config.toml
init = "normal"
optimizer = "muon_variant"
max_seq_len = 1024
Each number is 128 + 24 x the weight over its row's rms, rounded and kept within 0 to 255. Layers, rows and columns count from 0. The size above them is the row's rms in percent of the matrix's.

# layer 7 MLP up, 1024x384, rms 0.0639, rows 752-757, columns 0-191
size [ 97  99  98 100 106  99]
[[112 161 140 108  83 116 125 157 124 160 118 128 111 136 127 143 109 125 119 167 128 102 121 108 132 131 152 124 120 147 118 101 118  90 186 153 118 140 120 108 141 138 110 118 135  94 135 104 116  96 111 144 122 115 105 126 135 161 116 126 130 118 138  96 127 148  93 177 101 127 110 156 161 132 153 163 116  81 112 187 132 158 117 156 121 124  85 113 100 141 126 144 144 150 175 149 115 155 125  85 110 161  94 145 133 140 127 182 145 154 138 127 125 116 134 103 124 163 125 130 148  75 170 132 169 109 168 159 178 125 157  70 150  94  77 132 144 116 162 119 155 165 113 147 116 154 146 126 117 172 143 115 111 134 114 104 116 126 160 115  95 120 111  97 170 103 100 124 119 151 163 127 121 159 106 112 149 140 120  70 116 158 122 118  93 133  98 105 133 138 126 150]
 [154 163 120 109 150 126 127 167 173 127 108 124 127 160 122 139 139 117 160 135 144 144 131 103 132 161  97 115 137  95 111 149 108 136 131 133 112 122 106 140 144 143 101  92 165 108 149 167 134  92 161 160 138 154 117 129 136 130 136 127 164 107 126 169  99 139  61 146 141 146 122 134  74 125 187 110 135 142 134 140 110 174 121  61  87 158 129 109 144  61 131 182 128 120 152 154 119 123 146 148 119 119 129  89 174 162 134 140  97 181 130 144 146 109 137 129 137 130 124 159 113 139 119 113 112 137  99 156  93  84 121 145 131 135 104 116 136 110  97 122 129 146 158 107 138 124 100  93 139 146 145 150 117 130 116 122  92 109 100 105 149  95  76 112 128 154 105 129  97  73 135 134 174 128 120 148 138 151 168 120 138 108 127 157 153 130 111 139 135 168 127 146]
 [137 113 129 143 135 137 147 136 130 145 133  98 152  88 135  88 148 100 103  99 120 140 108 167 121 125 100 130 135 144 132 144 137 141  69 173 131 159 122  90 150 118 155 157 140  72 126 137 126 113 172 143 131  79 163  83 143 159 141 161 137 106 123 126 168 121 135 123 139 102  92 142 113 161  99 105 128 157 143 122 135  98 107 139 120 123 119 104 124 182 138 103 158 160 148 147 105 106 134 174 126 122  97 148 131 147 168 150 130  87 105 133 114 131  91 117 150 166 149 142 145 100 112 109 128 147 129  99 140  89  95 122 115 140 147  92 128 153  88 130 164  99  88 110 112 122 191 145 146 119 129  76 118  90 113 129  93 155 106 117 131 104 135  97 136 154 148 137  93 165 114 133 131 118 125 114 119 103 113 118 135 113 141 141 114 111 164 129 144 149 147 132]
 [102  74 138 115 133 121 132 154 129  78 113 131 130 122 195 124 140 136 127 138 142  70 170 152 137 117 165 102  90 108 137 105 148 111 113 129 100 124 143 100 120 160 135  98 195 116  99 170 140 109 125 142 147 119 145  94 130 159 101 133 120 131  95 188 110 154 149 112 188  98 140 128 103 128  97 133 143  96 144 154 126 167 126 151 160 120 100 109 100 141 159 140 139 127 104 109 121 136  99 114 125 112 102 138 118 136 111 106 100 128 107 131 149 143 160 147 152 141 114  97 157 135 116 134  91 132 123 149 123 158 163 149 167 106 119 126 110 115  98 135 162 125 122 149 121 120 116 102 124 111 170 126 140  91 147 116 201 117  90 186 115  73 115 159 130 120 134 170  92 132 106 127 125 120 121 104 153 132 141 128 100 146 103 124 156 144 126 102 125  99 135  98]
 [ 99  57 134 163 147 115 170 123 104 111 191 150 117 119 132  89 145 111 120 155 131 122 118 131  92 147 132 139 101 171 145 140 114 106 134 114 138 148  99 182 107 138 125 146 114 118 138  58  68  99 133 107 141 114  79 130 150 113 132 108  96 118 122 134 118 133 135 126  90 162 140 151 141 115  77 135 111 117 127 116 113 151 121 163 109 128 107 152  68 147 137 102 146 116 112 134 125 119 176  94 129 114 144 127 114 133 113 147 143 121 148 112 130 105 127 127 135 129 115 122 157 128 124 136 136  96 131 164 156 138 143 157 155 151 127 103  72 148 125 120 122 174 114 149  96 132  92 103 117 159 123 151 136 164 134 123 130 118 129 121  97 112  85 127 130 145 133 144 143 148 145 118 114 114 127 111 145 121  97 104 149 125 175 113 153 133 152 174 148 135 184 104]
 [141 119 137  17 131 139 123 158 127 168 163 110 124 189 113 147 131 135 145 109 141 119 143 145 130 145 141 137 107 161 116 128 155 116 152 136 175 109 135 112 133 176 120 148 151  94 135 118  94 152 143  99 159 132 121 136 187 119 140 139 145 102 144 117 114 103 124 143 143  90 115 100 131  81 131 130 112 147 117  89  93 124 108 183 140 128 166 103 110  93 149 159 149 122 117 125 134 153 108 156 136 112 108 139 119 118 100 138 128 109 172 159 157 150 158 104 132 145 126 134 180 137 111 119 103 148 133 135 116 176 108 140 131 155 141 133 125 115 121 116  94 111  97 128 149 125 127 158 108  82 179 140 107 108  94 123 121 105 144 198 131 120  78 127  99 124 121 133  80 120 134 187 135 140 161 125 118 128 109 128 140  98 137 130 126 115 155 124 100  94  81 190]]
# layer 7 MLP down (transposed), 1024x384, rms 0.0572, rows 752-757, columns 0-191
size [ 98  99 101  99 107  98]
[[ 93  91 118 144  91  75 126 138 178 153 130 130 149 118 143 101 104 141  76  92 119 135 113 159 119 129 138 110  95 141 116 123  92 141 129 181 164 114 152 130 147 136 159 143 134 135  91 163 133 129 123 110 109 116 132 131 137  97 128 135  72 111 159 126 123 124 141 184  88 115 135 105 141 141 105 157 156 122 182 106 119 169 178  83 127  74 178 142 145 146 116 104 121 131 123 132 165 117  82  79  95 147 118 130 128 103 102 112 118 136 186 123 103  96 115 147 138 111 124 134 109 118 117 121 129 136 153 126 119  97 137 106 124  98  90 130 153 133 134 141 124 131 129  98 144  78 155 140 108 141 141  90 127 102 159 154 153 137 142 117 108 137 149  72 146 127 102 137 113 133 158 135 107 132 150 102 138 161 106 110 118 134 136 121 150 134  97 115 111 115 160 150]
 [ 98 171 138 115 161 120 142 148 149 121 124 140 140 150 108 122 132 103 139 117 162 136 113 147 164 183 110 200 122 130  77 139 152 130 141 103 107 145 106 127 105 132 128 118 138 153 167 118 136 131 141 122 115 173  94 116  90 131 120 119 137 127 138  96  94 155 113 173 154 127 116 155 129 121 116 169 124 115 124 121 128 150 117 116 149 100 135 149 123 112 146 129 176 128 147 122 145 112 114 142 154 134 138  93 108 139 126 102 120 128 163 130 152 149 118 128 153  95 163  93 108 198 142 117 116 158 119 167 137 118 114  76 142 117 112  95  98 151 107 104 148 169 124 134 140 145 154 178  82 159 131 126  83 132 122  96 140 109 191 174  96 154 147 122 122 132 107 143 124 113 154 107 128 129 112 147 150 130 133 147 137 146 112 124 113 135  95 141 134 143 107 120]
 [129 107 117 130 118 150  92 140 130 120 153 114 165 127 143 151 123 108 153 140 170 108  87 126 127 157 105 149 118 130 133 119 141 100  98 132 118  87 142 121 131 150 109 102 137  97 153 151 129  90 178 128 165 112  90  97 124 128 129 133 126 117  98 116 147 139 150  99 138 150 133 149 111 129 117 137 128 143 154 140 136 129 164 122 159 115 160 115 164 151 139 125 161 172  97 151 124 117 116 124 146 118 129 130 147 104 161 141 112 116 143 183 133 167 135 126 142 156 165 129 161  69  99 118 118 116 105 167 133 115 103 100 179 165 153 133 143 131 137 103 154 132 117 104 131 167 146 143 142 130 146 144  82  96 103 116 121 138 100 129 160  94 134 110 126  97 156 132  87 177 125 139 167 128 155 129 106 121 162 182 132  93  96 112 122 158 138 106 160 173 147 122]
 [143 131 122 121  82 111 156  93 137 159  90 176 110 109 159 140  98 108 133  93 125 153 118 145 161  85 140 133 110 155  90 142 147 144 142 103 130 166 102 193 137 201 124 103 132 129 125 174 104  95 148 174 121 117 152 148 123 145 137  85 180  81 114 107 117 136 149 160 143 136  92  88 158 170 109 124 128 106 130 145 121 135 131 153 164 117 139 156  98 113 179 124 101 130 108 122 132 159 144 157 111 134  84 132 131 176 161  80 166 108 130 135  96 130 115 107 134 125 154 158 126 155 111  63 118 118 150 110 143 127 155 128 150 162 138  86 124 113 132 119 110 123 120 127 149 147 132 162 165 165 104 132 141 103 100 124 133 139 141 140 129 141 117 114 169 116  96 155 121 120 133 108 101 106 126 122 130 120 137 112 121 168 136  96 124  84 145 151 100 124 119 134]
 [132 108 152 134 142 132 141 154 109 132 119 119 119 140 127 135 132 126 117 181 120 141 130 156 122 159 127 141 128 119 113 132 134  94 122 126 169 132 149 155  97 119 142 164 130  95 144 100 151 124 105 103 139  98  86  96  77 130 160 178 146 148 159 135  89 172 110 123 108 103 156 170 152 121 100  83 118 160 129 133 101 181 146 122 103 145 123 154 103  89 126 100 186 116 107 117 138 158 105 124 140 121 112  88 120 138 123 155 155 167 137 143 163 120 140 115 139 146 159 149 183 135 128 113 188 128 141 135 165 139 137  92 103 103 130 108  93 113 112 109 148 127 160 124 111  94 147 167  97 102 159 140  76 131 105 126 179  71 130 104 106 132  82 147 143 153 109 136 186 135 162  92 127 115 124 134 142  96 139 114 151 104 127 130 106 136 131 161 133 165 198  77]
 [161 169 112 112 157 138 115 118 148 105 113 117 139 179 112 119 154 112 100 112 114 147 192 144 142 147 132  95 154 138 101 132  66 116 104  98  99 124 120 152 163 164  91 149 129 111 108 101 106 177 110 138 108 138 114 155 154 136 159  98 133 150 110 122 135 127 126 164 135 181 141 110 122 130 147 130 133 157 112 129 129 175 164 123  90 116 144  69 124 133 118 144  94 159  99  88 124 152 109 165 145 129  96 118  91 142 133 118 143 139 124 169  99 100 130 100 120 117 163  92 184 134 131 146 121  95 111 163 121  78 108 123 178 122 118 123 129 171 147 132 152 153  91 135 142 126  85 125  98 152  86 142 101 111 107 123 101 135 146 131  91 139 119 131  74  87 122 145  96 137 132 118 108 142 139 186 141 173 151 159 109 156  94 121 136 135 121 134 121 124 137 164]]
# layer 7 MLP gate, 1024x384, rms 0.0635, rows 753-757, columns 0-191
size [101 101 101  99 102]
[[142 135 134 126 176 129 177 136 169 120 125 135 101 110 115 132 117 119 118 145 141 108 166 113 148 101 139 164 125 119  99 119 143 118 166 140 117 150 123 152  80  97 154  88 124  86 144 138 144 154 128 156 129 108  94 105 105 158 112 148 100 116 150 131  87 112 119 134 146 103 142 106 136  74 111 149 135 120 131 130 124 142 175 102 132 116 127 115 122 133 138 116 136  62 147 138 126 131 133 137 104 136 121 121 136 194 136 185 112 161 101  71 116 133 134  81 140 154 153 162  92 110 130 115 131 123 122 120 154  84 140  96  95 119 148 158  80 137  98 112 110 117  94 151 148 109 109 124  85 117 138 111 115 182 121 121 173 153 127 165 145 142  90  99 136 100 120 101 101 133 127 119 105 120 163 125 110 142 141 173 123 134 109 121 139 131 128 112 125 127 145 155]
 [149 154 131 110  98 129 164 140 148 138 143 150 143 122 118 105  93 144  91 134 142 100 141 178  98 142  87 144 134 147 144 126 139 141  92 136  99 132 161 116 160 133 158 157 129 127 140 140 150 112 168 187 102 123 127 118 144 108 110 168 151  89 128  75 103 146 184 117  89 116 137 141  98 196 125  97  71 122 141  75 120 106 121 138 110 121 105 106 107 117 150 140 146 138 137 108 134 179 105 141  94 145 126 128 136 127 143 174 163 116 117 164 140 149 105 101 127 113 156 140 126  88 153 145 157 132 125 153 114 115 183 133  93 112 128 108 135  89 132 155 150 119 118  97 111  73 144 130 166 119 127  95  83 118  94 130 107 124 141 123  90 115 106 105 190 121 127 135 127 131  99 123 101 115 146 131 182 132 137  99 125 145 147 124 100 155 108 156  86 133 132 169]
 [113  91 143 156 127 143 118 122 138 117 130  91 131 141 123 129 172 107 130 113 110 114 119 170 116 109 159 121 149 119 153 141 129  95 142 115 129 164 159 162 118 166 148 138 122 155 147 117 146 156 135 144 134 166 107  94 122 128 125 143  87 111  88 203 161 125 129 123 119 139 168 145 123 112 146 112 160 104 101 121 123 128 147 136 116  96  86 132  95 183 143 147 151 161 122 104 116 111 145 165 127 166 151 123  91  95  89 117 150 122 169 121 103 157 140 117 122 111 136 100 119 144 113 124 153  73 147 125 112 125 148 171 104 104 122 116  92 135 124  99 135 104 128  74 155 141 131 144 133 116 125  91 119  82 130 149  86 110 135 133 123 117  96 111 132  96 120 155 128 178 112 134 101 137 157 134 168 164 109 154 129 104 105 131  86 117 115 168 120 104 138 108]
 [131 131 127 130 152 127 143 137 148 129 190 149  91 153 140 130 129 138 101 110 128 146 138 158 175  94 135 153 145 141 191 122 111 129 145 153 135  93  97 141 124 125 113 125 143 129 103 137 109 134 114 132 141 140 114 153 128 117 140  88 141 137 143 138 112 129 130 111 124 161 133 116 134 114 178 161  83 175 137 133 118  99  90  84 112 128 139 115 116 127 124 115 139 107 121 118 155  82 101 150 109 123 160  87  94 134  91 109 170 163  87 139 126 132 145 126 130 126 117 146 134 129 110  82 106 131  69 140 144 139 117 113 102 115 145 112 141 124 215 141  60 137  99 141 136 119 154 128 118 113 129 143 133 118 146  91 122  51 155 125 149  70 126 102 125 118 126 149 140 154 123 129  75 147 139 124  72 143  88 122 164 115 116  86 107 127 141  93 158 159 151 160]
 [132 157 114 167 150 110 139 197 137 151 107 134 110 112 155 126 168 123 138 119 172 125  85 193 145  56 136 108 154 106 148 116 166 123 126 147 161 151 140  99 108 142 120 142  97 132  98 141 108 123 116 135 125 154 133 146  73 151 140 148 152 128 118  98 128 128 142 134 140  95 145 125 122 160 119 167 109 114 129  98  70 175 105 141 117 146  93  90 114  63 123 112 138 101 132 150 169 101 131 163 124 167 116 106  76 173 134 134 185 116 170 121 105 151 127 140 119 120 132 125 135  96  81  98 150  71 108 122 118 118 159 175 124 158 126 148 163 165 141  99 155 155 143 137 160 154 169 108 126 139 147 122 138 105 112 108 122 134 107 130 135  84 106 137 139 146 128  93 177 140 144 165 134 191 123 160 124 138 130 119  82 139 141 147 181 134 166 123 145 120  99  96]]